{
  "num_hidden_layers": 13,
  "hidden_size": 640,
  "num_attention_heads": 10,
  "num_key_value_heads": 1,
  "head_dim": 64,
  "intermediate_size": 2560,
  "vocab_size": 16384,
  "hidden_act": "gelu",
  "norm": "layernorm",
  "norm_place": "pre",
  "norm_eps": 1e-06,
  "positions": "rope",
  "rope_theta": 6970.0,
  "rope_fraction": 1.0,
  "qk_norm": false,
  "attn_scale": 0.125,
  "bias": "none",
  "tie_word_embeddings": true,
  "parallel_block": true,
  "init": "uniform",
  "init_std_qkv": 0.0294,
  "init_std_o": 0.0,
  "init_std_up": 0.0294,
  "init_std_down": 0.0,
  "optimizer": "soap_variant",
  "learning_rate": 0.00198,
  "beta1": 0.95,
  "beta2": 0.95,
  "weight_decay": 0.12,
  "lr_head": 0.00618,
  "warmup_steps": 200,
  "schedule": "wsd",
  "decay_fraction": 0.408,
  "decay_shape": "linear",
  "final_lr_fraction": 0.0,
  "batch_tokens": 131072,
  "max_seq_len": 512,
  "doc_mask": true,
  "z_loss": 1e-05,
  "train_tokens": 721900000,
  "max_steps": 5508,
  "dataset": "wikipedia_en"
}
Each number is 128 + 32 x the weight over its row's rms, rounded and kept within 0 to 255. Layers, rows and columns count from 0. Numbers have three digits each. The size before them is the row's rms in percent of the matrix's.

# down: layer 6 MLP down (transposed), 2560x640, rms 0.0953, rows 1044-1086, columns 480-639
# up: layer 6 MLP up, 2560x640, rms 0.0996, rows 1045-1086, columns 480-639
down1044 097:175143112148152119158125136173150137118065173132125194107138145171133070139085098115181135105105166102179155153109035149109130103106108080097135085123151135166176136129147148152106103129078127132113093077132102090131132091082154118117061153184133151108219124115127099157159109110164115158122131137105154173096168142131127098153070149136145133129139149087137159145126099133169074106101106160106155097121082130125134144095161110072141176133088125116166071098185163140129106116166113
up1045 107:129090064107139131112144117168102086140103158111180181144132105124125121099129115172119150117118131083130116108104090134176138098080149119094077100123110152184139140135114171180120245110138096142086199118150121137111134161109085036159132123205178092104166158080129087093134101112127105132147116151160107150050130078079097129128119109076140130103148130134113093076100129149156083179097177108123141120181098149142111130128089179063089180128152141118122114140134150137096177108121162
down1045 101:131136076136124117128127144089062112153043166111159190127126140117140114113111199109078091152151064101097157128152120173100133110080142111118120104086102133145148102120073086085190135221140125112131149091163135084054133114120145103135124182122129158143147087101173133138131134115145094142034090147120058158121164079174126135100093117077078125144143149112070154146090177192180156160086230094110148091136130154106143088142161158146111064132063103131193112160150112172132157156140099
up1046 084:124146116143137162136165095116136117161120128109060111094076119080139158146175139150091098134148113106118085157118113114165118094109133078162101081105093140169178121133147106128103125136135119103073086161156142153095109155110128104122160176090126119192111185144148121137101087157127169077127049132127162110110089191181115138170150079080105097092153169133141160098175197189163129082065176145163118142180097188057113142068102126162136096132100136103134064140129131095144126139115152
down1046 099:116144115112127068136100152105122115105120102152161162144163095176110088125080075100056107139115141155160147121090114116119148128120102115144097166119170104095089164147144142135173105174152083128155191094162175122117160135121158174114151076169139104140156098044108177133122148140152115145104189176133101136148158096107159120135115170140147162142059099116144053123090121070083119177134069139171156110114119105169103062187169113066092130096125137152180214108084099166092108105178123
up1047 108:108155202102061101126134212141079156160140089150102080105082128064140123121108131109126118173139079097149114084149180163198182113103105121147199146102086132168091193137140104113123170110160129102118149139142079171132173146108134100169152097128146082146137114083123117077078153079097097153052126174108134137133092124101121146129120109107114125142172151100130121097121144094096134148165103089110072092083174120186135183125135139088082115145101154155074142145130105117094105163110178
down1047 097:088159156133108123089081126172113107140105048159096081127194119127108148117077114138176160137131116113123164139136078169172134117198135177137090107146088103142179156126121137145104111121115134079181121114100144123166110123082222090124165088109172132144068129114154144092110105151097090105146119144175152138154167153127136130154110142152130172184135089154117118128162164065081127089117170031098080143097141178121143145168126131143129103120086153174121146130193088137150181097102182
up1048 098:083112209123156199139126124097220102153128087100156184163082131159082115170089066157160152116149106129078107086102097151100159127115140128160146127081141145246155150092170137142166099104113101148062145100075103157150162137107092133107113178091097088164110079185138093079165064101090131128145129063122145094124101182178083119128056107134151104124125112123158170140181129114109162066102163191084142143166087141098104114230123148127130103122068137157127132138112163167111149179137107
down1048 096:114083140071172083112099104107134102104193148106073125190151129098076165075106174086193127161137162132213112138123066149153126142102107142179050125110089122122068059131121146167060133091122151067145129141106100117133171155143109146056144116170136181132110111068128146142097090175112142127109143182191107158127130162114144135161202068122173158126122183125134112167164109112118162132183070152151111119116145155093159161141137129137134094128155131110108166148175132064120143139135096
up1049 096:161094118089163072119039150108136097106122129145118150144111128135121167089170147170149116076179215116071122170168189081098127105137086138185170060129091123134143143103156164106101146147189133186143135072175151142147132147097163132217123139082109103122129125140146100118138175118147101105143167139199105143154134114107062112131188097161103113060153153131113140151125122102132139111093119130140154098070094087120149145102109109167136184070118122186087141161146094152136110138145122
down1049 095:115116116106123110108132033162120143135142146154098200138126139161178108126112110135111080148134144096178203176157082144184106122093161129115081142163135156101097111127119151141135184093089101070141135219142090087138129117148115078129139167166098096128139093111121164127136101107149190134105150121143131117155082105165172125124084107098130077180136130127159085114132176109148077154134098118131073138159130119142118093110120125141122116193087162106155131172187130118187131125130146
up1050 089:098068086082160201118171080143103166140112081114129129173163164124134082166110158158121111126145136154125089157142134127076127096120095054047144116122141081107131127155142137126108176095146118172091137157125047134088097139140184134144067145032162123125129139130095084194141120127086155202097139137119117132113135110104160105129141125135126101065145096174158126092205237173136128137156113055111167113090129110133143111141082139099152162119197091133188124122156122117137166071175154
down1050 093:114168140185079074139071111179081141110129110057149121089059098123107191105152097091125096072127124110147131094124116067152137141102153187147110145170131182182109130159077104167112121184122138106145135085103176119135117142101149126120184130192127141172176135139080119082130124164140104095109128119123112057155186192175119105181113085172107171162117105119166098166119044100129116120130065184115082096123169146147114113072169162180147140100133140141082120064092123073095105144119129
up1051 102:127153184089068088152117114187113130178078137119106121158100135189113117111111115129126182065120063140108138085144147128115079137141130073118132133163093134158131092112120180124087122112104118125135071109125068174145105112138088090148131103144138084120140111161116143137150078144151142122144135122110149136154171158145115223156127100136169163126109056124187086138158104082136083103084168119169129189120164131109143133083113131090138193164118129157125105075111130106100094096074182
down1051 105:129101153128070122127147123149120087121135116146068125098183131056127110110126159110136105179093105128124081058013068154095134117131089099141102110185137164116155170140141145118150162065123106113168137141129154095142095104176125171068103096095119104140103145139130115093132113119158130121173147109128138181097110168118127084122098093136134123107140147147134106144125090129204154110112069136180138120125055138126125110108124165132171163089128156105153185128187145097157172110105048
up1052 104:139131076157136161113158127110091157118083161124139166166133126096099139136171087176090096117069173104133110112075118152092088111099093066102116120138114120100102148135111112193141119107152132116167134102164064083113103072147110098117129137096101154099114119129134145118103062165192128139095142146120166159112161143098113125113095091163123118075180154185102119174107133111151144157133094100134109069141178114145198078127109135167106117066116123104128075168114094218166070134088098
down1052 108:114149143146159105157110143081112158132101097088101156148141118113160134113101098150185172120121103100110159156077140115124176177130120164081123099138096141132148099130173143120122147105065089163108163114120124094065125111087141121129121145132185068070129151127051130147120077134112111169114117137139104126122155099169044104052127132102138090124223121147155131152109130156110111091131107135209171055106124117193181081102119132203111112047092124084148089118145190146120169105163097
up1053 089:171145146129185148161131112180113145127156127119101159113137115134090089134106161168171113133149110157174073103130098165150136109166196093149120169137120150112078177102071149129120069114125117112135146194201133117077095124128097119129151110103147112140135109109121098133150093122119096130079171149159118097069093156152127110172085093143160137134122122149130240166164055069116124117139133136138122160136096135123157138119119103096170187139186148164113206187097096149105115121130126
down1053 090:063144075107088137131054136075176122103116102083092111155111163156173165132106157130182187144118111092101202117145147140111150087116170192143142084146114192125113085128140153130148149121162121115101138096070146108157168095078135137127149156120114137129119101146136153110183186110133160097144080115176068137163141133130151164158162162112144101106136087093154113081108133077067132148110135131088146071125145116151114137105102133108130090127121123144129152139165134142111133092153117
up1054 096:074084144120117126201115139167106130126079088133056141136082117096151135124159141146156154182127125108106114097039100130202119101116128183145123136063165162122142137114168086118164172137174111164067153146143147140094092126093171080195165129063176071101102146147104138136134191181128184127130121138059208175063179079163155152099169138143184082048068148163108076135100111112139115052073082118172141162102117116113185147144128172144160149130107147194089135093128117146100119098129164
down1054 102:123126149053107096100169155099154142076091105081071130116182158130133088137075117093163146164190148125153081190064185135159108084141059136174108110135129143107095122129150067093102113199088106094082156138153103164108150131103184174172091126142162092123125106155091132147140141152186160134114153077112123148137155145200086114093077127097134114100125094122059057105097113195101114113165072135146143128136161082115094150099126113155110200073158164094120106083141127147093198135110152
up1055 102:120153103126120199223112135150137182206061112162136042127127062050117133118117129139136140153173171169102163166123132115131127131098107081137099174146086140165178155195130122179119126095112110139134096112154091117185085173087087116108082101168127092138127017090097089152095108068122099132127084141157119139142087168146130101074132194091105156206122079096151130099099120167045142111100157110078143150173165102069121082147124116159122172092112117114103199085102148092149140191105088
down1055 100:110113139136137114119098170133130163150139186107116144093084045120135136090093117166166098118063110132124136148055174138110141133135056124115097119160118096146157136099090119111144170111096129127186120116202108114125125144133143152145171154102115083099082195167179139199112127157100181094113093229136141186132097119117139087095140106094097188124158070136121154128119096158167120084093135102180114123095049102136119127151156130156155120191113109184111172125122119091170145109172180
up1056 100:082098111114089134121078119106129105045161128156138086122138167085052152152168168125109078176139117122159160192153135132115126133143102163063153111116080100132185185120118138179104119070146111100127185121131082140092168142154177125098121078114130115140102145187128191131086165159132139137118147135112198127162098153158126082125125142112098100096106142154100130160133133091125173091203159111080097130187124076177110164166134124130146157105137143087165103158168102099137136067116165
down1056 100:175126176161139058119162132152117115115106125100110167096174149045164172100120100180162136087110144153096157115077146143183106133095177152168163155120093142150116109128149140135101124102173026121129110100179148084080147144114145100105089099124170147138146174215119089109158150095127131154149149154084141131106162117120097110129150143108081138084144137149160108097138154140128139138164142118182122132159083178133126117111107137160175101120153133142120178166151138123141127193148134
up1057 088:146115084136099150091174116096134144210123106087171199133116208098103083099147156145154101161145140103124090139094132111119101145121162085160092087078120126131106102119173114065207130119135111102100158146101144175129120098104088134109120114133093134093115124095145110087081130120165118097096109107130078217114108116174114204163166145115128115159148081135133140177086118156105157069148111173138138154133097113158166120102126144132129133169122132128173112135112109132172119178191196
down1057 086:137077165113179127131162109172123130083060161189127108088151136111154124173118121094128113170140142132164091146124099159136156130160111220107168161175121160077134134210143148123042068092098134111161148071150105123098152139133150124147146103145143128157119135124140153099143123136091148116180099129082133136155100117092143145183092163118158137137104154137101117158171122099133110129111110145121165106112146158158117146153128136127178070163131092118096161120154173138102130129103117
up1058 109:123160121105125115137145133184116146115152142140110192137192114158100116081142095098128079168097132085117115152105118109156184122113122117084135075105121117150090170174141168185149082110128148130118136148132107159143120206185118133137180155160110067093141158120094089119104192162212089157183116138085196110140141182171136143094092102083089137058143113146103137103126123088073148145092140136087114141140124121137114142113131089141071185102088193104187160118133077148160045091105155
down1058 100:122134127066135130153146094103092128170102181137118177115147168186155135070102118102212075144117141144120105139085139045245193130165174126119091132114114085143136129114124096152112146071131127156150136145141158167124159119171143123112128127094123122127142111106139079155153151127170112118129151100050179136093129127145164132142132122154164162115077165081119111102181084200094114108112122115170141157140111090055164151168095092113096139158134096095136113110164126175151165128177134
up1059 104:111082127149133129105065108165152155099145169108064152135125104105151152080116160157119087124118108181180120138116149090110172150098110194137167108111157115100166130142146118119169147180146132138133138112122077104100133141108097115141145111122138139109180149146139136135138090213196128097113139096154112138175164148107120154121140098074138144122124141087126145182079123071148071142150140183174160149120181033102183078122149116145157117110017123083142153152132131141110151116105134
down1059 109:089095151111146094162101136130136147091118148085072144144126085121146138087129147097157079062138165110147127105140109120092137106154110134101098152142127167093139112126161170117128148154125088123144139132127173040109113198088141103118164078128073149108142214151115095154034086130144148124103105118133117158134119175120152145147137112108158131131168106160207131138062147136143066121073103093170166169145125125080163108183078157174126100118182168140130153082148161091142106138117141
up1060 100:164124138126110094155146136168155135157108065128120169141184154121085148173078129154100125138130047088127110148138172087157112131121132090075124200191156165067177106124147130144095088139108106136113101066107177125197119161142077106183073141083128077132137094110170058139144126125162102064144126151134147063119112153176140179143117109144112180121140124129185098189104123140129200108142222174095124185149157179133164105123093123120089169110136163140119117097105088084102128091026110
down1060 098:181105144124113176155149116134176125179062103177114132060091163138174117153095135185121171175138128104146150132113131138113114097110101182145153180092128096178081079070102147138131155167078105143143104077182185096177116102174144141130149112119124123139069091073169094126112104171085171158129079124114086122102144044111118152162104074158124162126094124130140192079111162111113086092196120078085143135106116179162086152093150131122105156174119114125088134152080140137137120184127136
up1061 100:086161094126131106120092127139134054110124155101087119148128172161119062159109125160133101123150134116152141137126113159127175072158101136115133133123080130108089148119108173181162167119129168115163112097086082151116108140166130109136157132121076141055188120075128093138139118147133114170111175091160144141081079130145154192107121143103116085087108150171155127113151086130131141077107062111125072109133146140119153102133127093155111099117127117134079130112102170095132133098129116
down1061 097:125086161148143041130127196134114095121078103065116115143173151139177125162120125110131141061144115125124136124156102080131176158087160086156141104119150162155104132169093081180142122138110176144125171089134114118069097083168151140160125127132130147083162106255159180108094130196057154085061107130120140102130176180108093082120160171161070155130115147161156125140121187117135170122129126096129139103113191097144089145123116173130151118105113167120083099035076124133083139079084094
up1062 102:120131144197108180143102197121131145085123125139166153124135148151115120154091118128071148078106125134123099141108165147163117098085117095165131176159161179129103135156129094106177115118087144168136143110108108128114113149115130087137142150112100121148110152119098154155171100128106084122121091087093105104148143089169148091155163121151126166122150163146132164096112127153133110140101105191134055151128141120092101163214155102141153149132123098173189115184139106093096120117138116
down1062 098:114184121167192115188164116119213140103140159143174183105157126148140184119121123060128154175147129121127122163103171123100151134142159136136124168133128114124105130129148123144114166084175178151164135122108160135008113153127066124137158127143143122109142114118122114180084113125117156102118127134148111108125162109087150095135143179145073128174143158179185073188101069128127119096148120151106113144171141136119150105108173162187151107128116124151173159148071162117061143090114117
up1063 106:178143154048181074145093083117112104137137144070168155092206132174184118133170172075184125073094139114130106179129156172129124083081135110126081139151111140166188156130091132109090111140144143117081095073125066118120093160142125171159156170143155118126157082125140145166090110127091123174111134138109140112124098114096145084120164148135084125139162114068166168107097088141155119129072146115124072089114187148137130132047087148125146109117101131156108157103156184184111128153138166
down1063 100:098173093143101098126110166113100123132199154191172136202175085138147165154189148095128160216149119093115067136100087129080155142149099114099112164123130146135163173141185135128096104103068155165122128144114127087104140173097123142125163120151198176081137119096159099196111105075128116132165103060110143114179132120138113102106144166148141145172178092125139130151154132114133082133174107095193110121116151119145100170111093164138041114139125078171143103156106135140187133130125143
up1064 093:120155134118117081140160099127123097172159162119131137112128100156161146122142152160111123123109126153179104084113141170140164092131118108103004098168068155109159117122091106126148066148125139092152134166118081178128151160065062079125153107107116119117162135097103137127183181125111105146177124179153157153110189123150140143124174110152132190178142156112122086146104097147206077156101136077111087134162135154131113162144115110119135181192154145138079173118072136144072118130111135
down1064 090:136158131140122114141110109115116180130107109135123086122132184138175175106124068142123126137141121073072108100144167101165179140139101160149146141061111095115126105143156129128174086146194129161092026156142142138141124107113167135108097117149081120141137090158141073095131138093152137112090135130163158153098146082121130137122134151153139102132142069153062149143157082115136132195119170142037168097142184175121096118068130115103132135121080099165155174109148100198160130158138163
up1065 096:161159133163151133129102113135147095098123132065129120100175119095088176160144170124095135187106113157137175122174095119115173104109078160176107135088031111076102131126146082047171151124107076139096159097161160120106119198080183103166055137086095123117110108124070128082186141096146124131114155110078129110142069100090110188106161049154168115142103148151134134126153179137131114099141117142141109069122114135187154090131084181153140119191115118095105050155168153129111069136121122
down1065 095:100133131096150133131133074188119150146122116137204099189178109092184104062137124100126202082188101106153115125154130096115113107080092118073063118088130143088113154125141144093148101106139106131092101170154082113160114097073166115069065158140079148130145091085155078183105182113111081123152103143151112124156144152149163155105120096161090144075087090115178103161108192141088119118132119111127152122083117182089184091120158161144087120162136151136107144182148118109113043142127098
up1066 101:123138164140089104118066135157068133109118096112118146168176075115158106146119119147169135115114114171127087097101137142186125167110078079159105135084100079130154129119129118163146113120144164124151167109126122141098155188166092215101097069160110086082097153152139162124135160111155108142171208170133170174094158115110121169112079141072171097143157066172117103139121110107192111109118169164107130114124094126195142094171180122136138115141116136090089164143122212056137090103151125
down1066 097:089142119172156067106136166070099086106082162136140097109133205210105153153131085145116114118133139130120131135164123162104142117086148142111148148166124157157105202099221169178109133138130117081168117121114208146105117142111103155102101129109159129136131113160165113163117157166154136096155101159143121131095126122123103110158143113154111148124165162189131233075147099094116125100115158093087064099141133063078101167036099133127118158136147188181119132127123169118157119095144135
up1067 104:126123115100156178110143140149118135140109127106155129136163133164195178175098215179137136131187182164135066147136150121120089116151134088107108074091160151167110114109119136186143086123207135140099112062119082141086110127123137143110094139143054144126170123100120110140113088084094140112081107130088179142121101136193142145129182096131111142151121115136164104115142159130113177143164077178147111133113140115099145180104150149161199143128096091155169146143187174072112142100132152
down1067 106:100159079103089141187152136079118148139140176156112128141186095100108179177102150178126149158146170115079135114100109090103093169170093131156130104132126187135090121140129166080115100136150129159129138119173161167128116104093155151109122140096091105136179130113207147115059124115165110124043125153093052113123123190097132141156117156165160090169128136080148166103107140174145181144098165151175115146055110128123106162116127130160106152094102172116171157109138084211101121045148145
up1068 097:128120199141060192108127132188137063092070154132099094103131173117104100127114091166081118131083168147179140083155099097110076153131121109129091135096060129145160158207131133182123126127130115105162110123161084183166096160147190112157162143086152129158112114127156113084161114172135166107051138137136089094180106102115144121090129103135110129151113069139115147140104088163084172132145098141093140139125150137131138095153078142170103144127119078136087155163095171120095152139143159
down1068 099:169100081143103160147130131103154173049102148066055103069123105057084171149117085135120070113103111101125117157126062192148085090114097086103132169126116121146239167130115085148149088123171092094121144116162171171146197117150079142158148105052148133132123105123065047136113064093148098140187142089155095150134189179167154078168142145140119125138129066117120073193126160079149115172126141086156127119145136126137070139103155145125169089133179062136050117110146196157138142137140099
up1069 105:126098078121137129104160091134163133105191177149110134112201112124146139103151108144135132162137113078149112190121088067137128142125193064156087111128090128157184118171138151117105080124118153149090149105085121127119113126167079144140126183133064137134136058094145118118090094122132139145110126123161076160133180168152208094152132107203083160135148165092137086128185135093092108150121101187105114156117103046107169122103142080164084097106135081104161154138142098098152218095186141
down1069 108:046158113101124122167168152050105144148121087183183102104163059114087118090152140074133088136119099140124117127115157145174079133072134094137112064170112076161115128150155161108107138144086170153054127213128091111115128129130124096096118096113173163100098146118182119154148064097093173138052164193188088134111123120126161161107073063166131156161172116072090089104128119147119092103143095149100098118122062080133132145179077090152104160137101151142189101145175116182142178140160136
up1070 098:192131131129139198139127134074075128171105112092122167206103090128104081149199113123118135083135134171157163148116098148165135076185126098109130103141102141177187112087151140182102165150078137152045110168053177130142113032150151105137122142085093104117110164104085101185174079189148176140118072145109098117107126187193100093069145156110133110132106134182146138120120162140080144159105119141157132106148124164155024118120122181131144141189145131072110064101144115152151070112132123
down1070 101:184070122153101146121082109157110078065169166113154172142095082151127108069140175132098180130161105185138122181102113151107101177122089171123112143134125118147199163104146136066106064160068120113148167135131155104130116113091096126122099091137117112154208189131157156135125133135102159100085137111110152146138099164113103161098133159132091074081078127139170080100090134165144128128153134136114154086200143112051090099185163120175114105146131183109186166124129153124118110168118145
up1071 100:155184156143091124067136165129107094189123166111071142123192174102135142122132137149147122173146165186102143106117110118121108106088098059120148111096126057121125110189143090109076119158094113136095163134157114156063095121121126148075139161093118164138104156120133115106092095133123162112076126126054175160132100098191134132118168194121137138061108105149152133125139109179153118159127143091076133111137093088113143155154127156178136164162154150096152151083086108176158106115131128
down1071 097:086132121115067168117165110066080139078200097200128149083126126093128179126151095120155125121153154175134113150211183120166199164145135130152082099089115126104103155148150131119110125121108160109129124169132167112104222090145155121048151126160141066138095137124170125079086149114137123134087141162126097122113162161124131162121057085097125097163115120108110176161130141135142084103158105147115082135127124148160190114133138155131127138128080176082106141091110191101152128147128124
up1072 099:161167120191091110196140136125112159167095128156159112127107076158074150092109181104099114116067072087085152131048066143151113144144102128141132170197098174096142098125166129105134092122158168087142109160139164123158125114147102149141138148111108132166096145156160116135131141135158158108164106164162154114098138092079100101146114096134109059146085163137186067164073105110182082154121151126109133152158173116143131160141108115082136126093110078090073149120180118080137138087089126
down1072 101:162150137111163156138173157155112082149125122165150103114148107144071149159119117150106088097083087101142168172152156121086115105180105152160094144101103121138108106117101098111118194125117133120163149112144086184098093144192172181141092128138067169140081103140162054138124109141111106143131167120090143085143098135124035119151128168189131143119142150099164110132130190154132131106129096083121126162170121121106100107157122101118126162180164201164155147150080176121186126137148141
up1073 103:183106164140182106134117116113140105132171118100145148093148090139123125079146114121093106140113134132177135125177076143134153153134161119088077142086129113152050081131156152102127124093115154119140114162102094104126128160161176070173110062078077067137142209096111097133116156134123056122071121101137151181148117113115117064175182156129140166202069074119119159130142071123145178120152144080157127099182111104144201100140157066138157105135128159078156244155136223112151105131119153
down1073 102:104114177107170106114083118147109136124128120121144100138109156190143086128107170216119111160154175117177164119085117134136132132092156172104090095175103160160149078163123087084144121123126135154091119120132101096123145093138048137125120136117051085109081095133089123079119123169111115019190123211146180153105095165113138110123137165118193136071133128109076114131104146143127107169138125080119169109127182132093126127148150079137142121141137177151181101130101127101139142162114170
up1074 105:086172211141131103124144164155159143124152118134103120099138148130073159132145080110103125132119112163166071137126092085118113084156111081139096101120188069092120131127112139100133132106116115114115158083161087113127129066074202108079094153134105100093118193186139140120161165076079179110206075175145185123116092150130163153143120135136144074099083098147138105110149094106119096187120115188148109131072074121076073103101129152149091185184102164147097208097182195088068126141100147
down1074 107:129088099135125186089108136121091162142146081197114145123109135192106131177124134136115119122129170076124121082119100073089160167128080131196105188118070153143101114101120093081164095148129168102098160118170147142140083166154083148092119150110077234105145107122059097136134082136118052092150124137144060175129168131048167187086092134121132093165111106146128164145160156139121094101126121134180077131141154136183143090087156101108179142158160065168172137142083097179149127161144136
up1075 105:058156127127073092111139154152130109077111148114116121196202178094134117151155139112097192129138069175123067120120023105105156137131094087129134118115138156139135152158180144142163133070180091115138168129111112142170103105159142134122138126113119147084100119114111131073103092143103129147140137062141137082056080111149143190154168110157196166157107116073180096127110155188110093117114142068157155142169128170151074203092138097167120145094152199145061102072091106118099114156131117
down1075 102:108131107123176086101128082138120107145185101164108153097127129102119157172175139071149136119148198139159075122128171112114152105113094093115075087097193141135155077132191105134150142110100145142147123109141148114057155175106120104180058092115149177129119145072134132201142087115072177127141121094100101120159142126143178127138150100112157098107174154163143172138082146093161082161104091098121147135138049206170096160144136105098134121152122113090124167127150092172058144136104140
up1076 104:105149137143137109136115143110148130185141122143142153095142190180103128160124106109176091081160132090065095137103191129109091070111105106132181047147165126127191074185113121053177149164119114099130122093186113096121103156120136080145135136127120161161150167121137167151143166146135094170148142173118172080084193147161146118089116140172129118114115140159127089075102080051139133155111116135151152124170145097119151175117144149122121135150060064140072104159150112161105104090113145
down1076 114:114134096067099138084119130158122113160144126101169155211154135152136157112114177084112131172147132102154116118116088176146152114117130151142167071131111166142088108173102167133071169107103119033198158099174185130084125142119141126122124092063115135117108146119151128097148151092126113128172120162123149162106133107160116110109158088159101210089134103140101094097103181131115090152101074124171086078045178144063103110080174126101142124137162111161163125114078094086141127117128175
up1077 103:069128079067153138129105166093064145174101177130140123155117132141112145073170102072112136139080114129115094151127128159145051146143166181107085149163096146109157158127170153120161105170148109167060182127149109116153103150124165132160138145138163170117122110143094117106147099141093183161164116104095180143139149145141152196129186114126137113125126080092148130127144172114209135132117114102123155114165104108118164102136056109137135148100120074084107088111090145118141069119148141
down1077 103:095140117069147139086134142162105132169054079154113126121110084106137116113107076115128114103148096165068138179160153103100112130154091114133121161120135098177112094137127158185117083150110103123136124073135126128172147147122185125166083142156162172069122127150101128118062154074192161108122154149152140136168104118149141190188169126132151152175187118149169149128127153182098112178133134174152133059080123150098124141176115128125093116193152078133144113152102135120155081113100077
up1078 107:127166073115093120148086132070115133151036084121139085138146145080108104114138137184133073112168160180110136140102157146144144151130125076130081056129110132101136133110150093101116114086092085170150136103177070113162111121120098146157220164108135146061146168157099149130085117083104203074102144102147084143106132161150112088131164115163116165137117099193133117128134108060142073141170090149085100120141115126151084150146100197166081096160120157123148139087169122019119153123142118
down1078 102:156138167121109177149120110072136111150128140178134086136103075119183103166082167137119097119179172172119136151165113051118186103132109097098133163153150121093108091123134149145093155074125150086111173118129103169088141135093142100126179100121131106121085103132079183168114091113173158189088179128161058134138139117158113113176100111149096110092101125132170129159159064133201102127182153139093118124100122139122108134121174150164094117104206143086133107141130106180154147157134056
up1079 096:123105081168128133124152106137102137086136182135172155151184122159158145098121181115142072109136103074108081073148170140159102135139086112148148204137113132157125156135170110184127132048079178105132108130078083132159103144125137147135174182184163124129138182108156089179196106112127088099170117132137108140123107084104159108106075115124105096132080159103166092102082141139179171120114109141126019108140114123152142157109126134102094096124081107157169120130095146134126143104120060
down1079 095:118164096152117126109105124111145069135099135121121084113141146038082147109154089101106077171171174164120158130153114115118088121096144110155120168135182138113130096113096130110157147143179118108054113149112164099146120108105143169109175181114120068129133039114119101148159120085188095140059103088168083082138070122150105105128177160117194109138152098167082111140086162081114087162141118106172119128157133167155126071127178155123178149088113129122155142112095114102124128079127099
up1080 097:156096129144159111147173152065098159129091129156154150107153179161129125108107133097082217105108134124130153148131145143129053081107198099079147144159125103121140180147151091130177150105141090180143136171151117146153126097183149142159160142127042104128157139137081035168119144210093121103132149121062110100101168134110117097092167086148126108144122151100122093141118089104180184161116158154105112179157121168102186121121127202142141134094068148123060181134157108093166052151091123
down1080 093:110159078139182143136073095111127118129139184074186108127047090096144087167134102137138111081117105158201139105072144139104184092156144147072136123090126128129094065099164148195106107143132166129104114148153102140102143106113143114093090130132173141124132054129126135184173082076104140138183137197109139134212115132185114139184168098119214084139180075158120134102140114106158116135132088151182154175150168174098078150094150087092087089132098159120094076135082177131139144139137142
up1081 103:064131096151142139124177161127156175100080140080142114163116059100135161180069105187107165156103131119144146159167141154116061119170164162139159130123148162131104114120131120117050124145141124074164178107131089093145055150126078100155113130066143153168169144142137158130141148136075044139123072113121131127157119043159116156111135163130126149130140107124127101118141198135156147122156133159121095095109121192172154126088075106142141088120106128071108098145147147088140174151176139
down1081 105:124165119167152135105127154100102174122149118146115135152130086131099096124138006114141141174129117172081109140123127169074088153148146077131164129146127073135099143102156154133150227106117148107124149166110106089098046191095128107181143146086103155121124114149165173137122148107149123127088136143113142130115146094087136089150124144132089144157131149137133121115164132115092104195102110067086142086128112128055138125170169084110145177160106167084105114129116118123075117138147119
up1082 098:109168121121128156083111174093103075177183179129094143142144113191142150124114149078147165157128092155148132122120136134151107120102166112135111153129090103182136123133168142140169121112153098073080091113088116110138076134125151178121100146086123060170109121109110157134161126104112162199111086145093130150093132056057101142137124119068131091156148135192113086076174157158117134110136086150120157091134086127128115134134144125148146178172151108103109094138155072149124099112107147
down1082 101:098132145096156178094076148116056103092110077082145131124114068150147138139145120161152139164120117128121141177147154178148083083081061104102113130121097135088060074098147108163129119152100091133095115124133121144130123086083102209153085129189119133120147080168127115103152106135090155167143142129113075174097106145116131101110122198092084082113089124110111146164140143152108123129145070124107132115210189130122117089126155139077156111140126052102038149111142149112027121167115181
up1083 091:138120146091117104102138164138101186134138110154101124097141192103153151114126156158114133080102137122109143104166152137088129179110093146149221140184134079091135171121120114127127099106116151069111096160111142135106072127129152094122072118146082090163147160094109142125155097120091105118186096169144147131153129080153045102144157132162192082082114062128120080144136163158213133096115132169096107114103115159131087094096156130120154100124138153156133100109144070076091124162203144
down1083 092:151116087194129145134128139124101102116104125131107127150108117152106118121067167111138143127107133131137166117114123155184101091134170168158108170127119149142089115131150128169176164084162168161125178041152078136120177149110150132138113165087136104133142076116142136100124188133173173151154152085096099112174124200081181135059124088096094196137155172133145194163069132142069082120156156124106135112141173158182124122124103110096092112063135099127170112128134146175198132102108138
up1084 102:188083116128107108147113164065107190110156101132112122111141115131149135166150115198113229211072128170123115140155101076126110109144141113127101156130142166101119123160158098140154144105094121150161098157118149135094146110136126113058177229054152087071124156116108093129157131111076139116138110156178124085115116118092123168159092160142119147116117106115112117137114127130109107162193156182145147113076105196136187155110136152175139113168096132192139111112151095165151103088115158
down1084 104:155115083130082159151117154110053167155186155087182114134019100091111117146090162088112106142149090126095131127177095118183127093111147134080169122155112103107138158097120191154149142138110096162107072184117137149135125154120134080118101046122098122125152109111100130148129141188085182111131132121086120167163103177101100168156127172113106117103099162147107158135170057127098198140163153137143125078159115102198189174150114153128133183085177119092122102106094074105165111122170155
up1085 098:125072156085120134108171107093120182096148116120141134104080107133111130090122194123018080104064172145111134078087138149153130132135173141164162156170087080110100124130175133114099092138168144087106118055165079141064132157158161141150159130165134103084178108091114119148104108152108116132168100116111068078182067172121135158190119182127119121166137143070078117123119133127113109093143145115133163115141156164207089135104074130086078112088147195143173122132165151105122097099089168
down1085 093:094114085110145102141120093155103116154143166131084137117132102129100142140177122132176102155167134175075111162149091151107055074154125136137135077160104118092152094132092106141184142113112171127125193151094128086115167084142083132141147156129072117115136131100152152200175157152121134117092136097168074183123179155119122142125111122175184155147147120128134125113127153100108153112131137109152171148175123157137087166160111103133132126168111090086150061145185093136110194187094133
up1086 095:115121097124124113136146126116182152158110090092186134160213144087133088161137108148118180100141103121103109154123121183123131108140161112170099100091134139078116151129132040134153168068149134179111183159122123141198088066121129130119097145136141150127096128106126131148119109159115086096142105203153207153134081113138160112086134055143112134130062123173150111117076068136130130149170093147089063106142082146165138128128129111120108132162130140154128127164143095140100149154125186
down1086 095:104140128146159079080061188115130148131104118187120137115119138157161098102119091086139123120120143126119069134152117102120128157199166084106123134163164091113141159188129244128117135161167133152111074134119131145141093143099106129148115120116106074133155172138133167066064151144110153161064091103143116102157160139137107135110139156115135197149104112176077121115147110176162108124144117135177107117082192140128121157160231128126165147108216098098126142160214144128118081139101089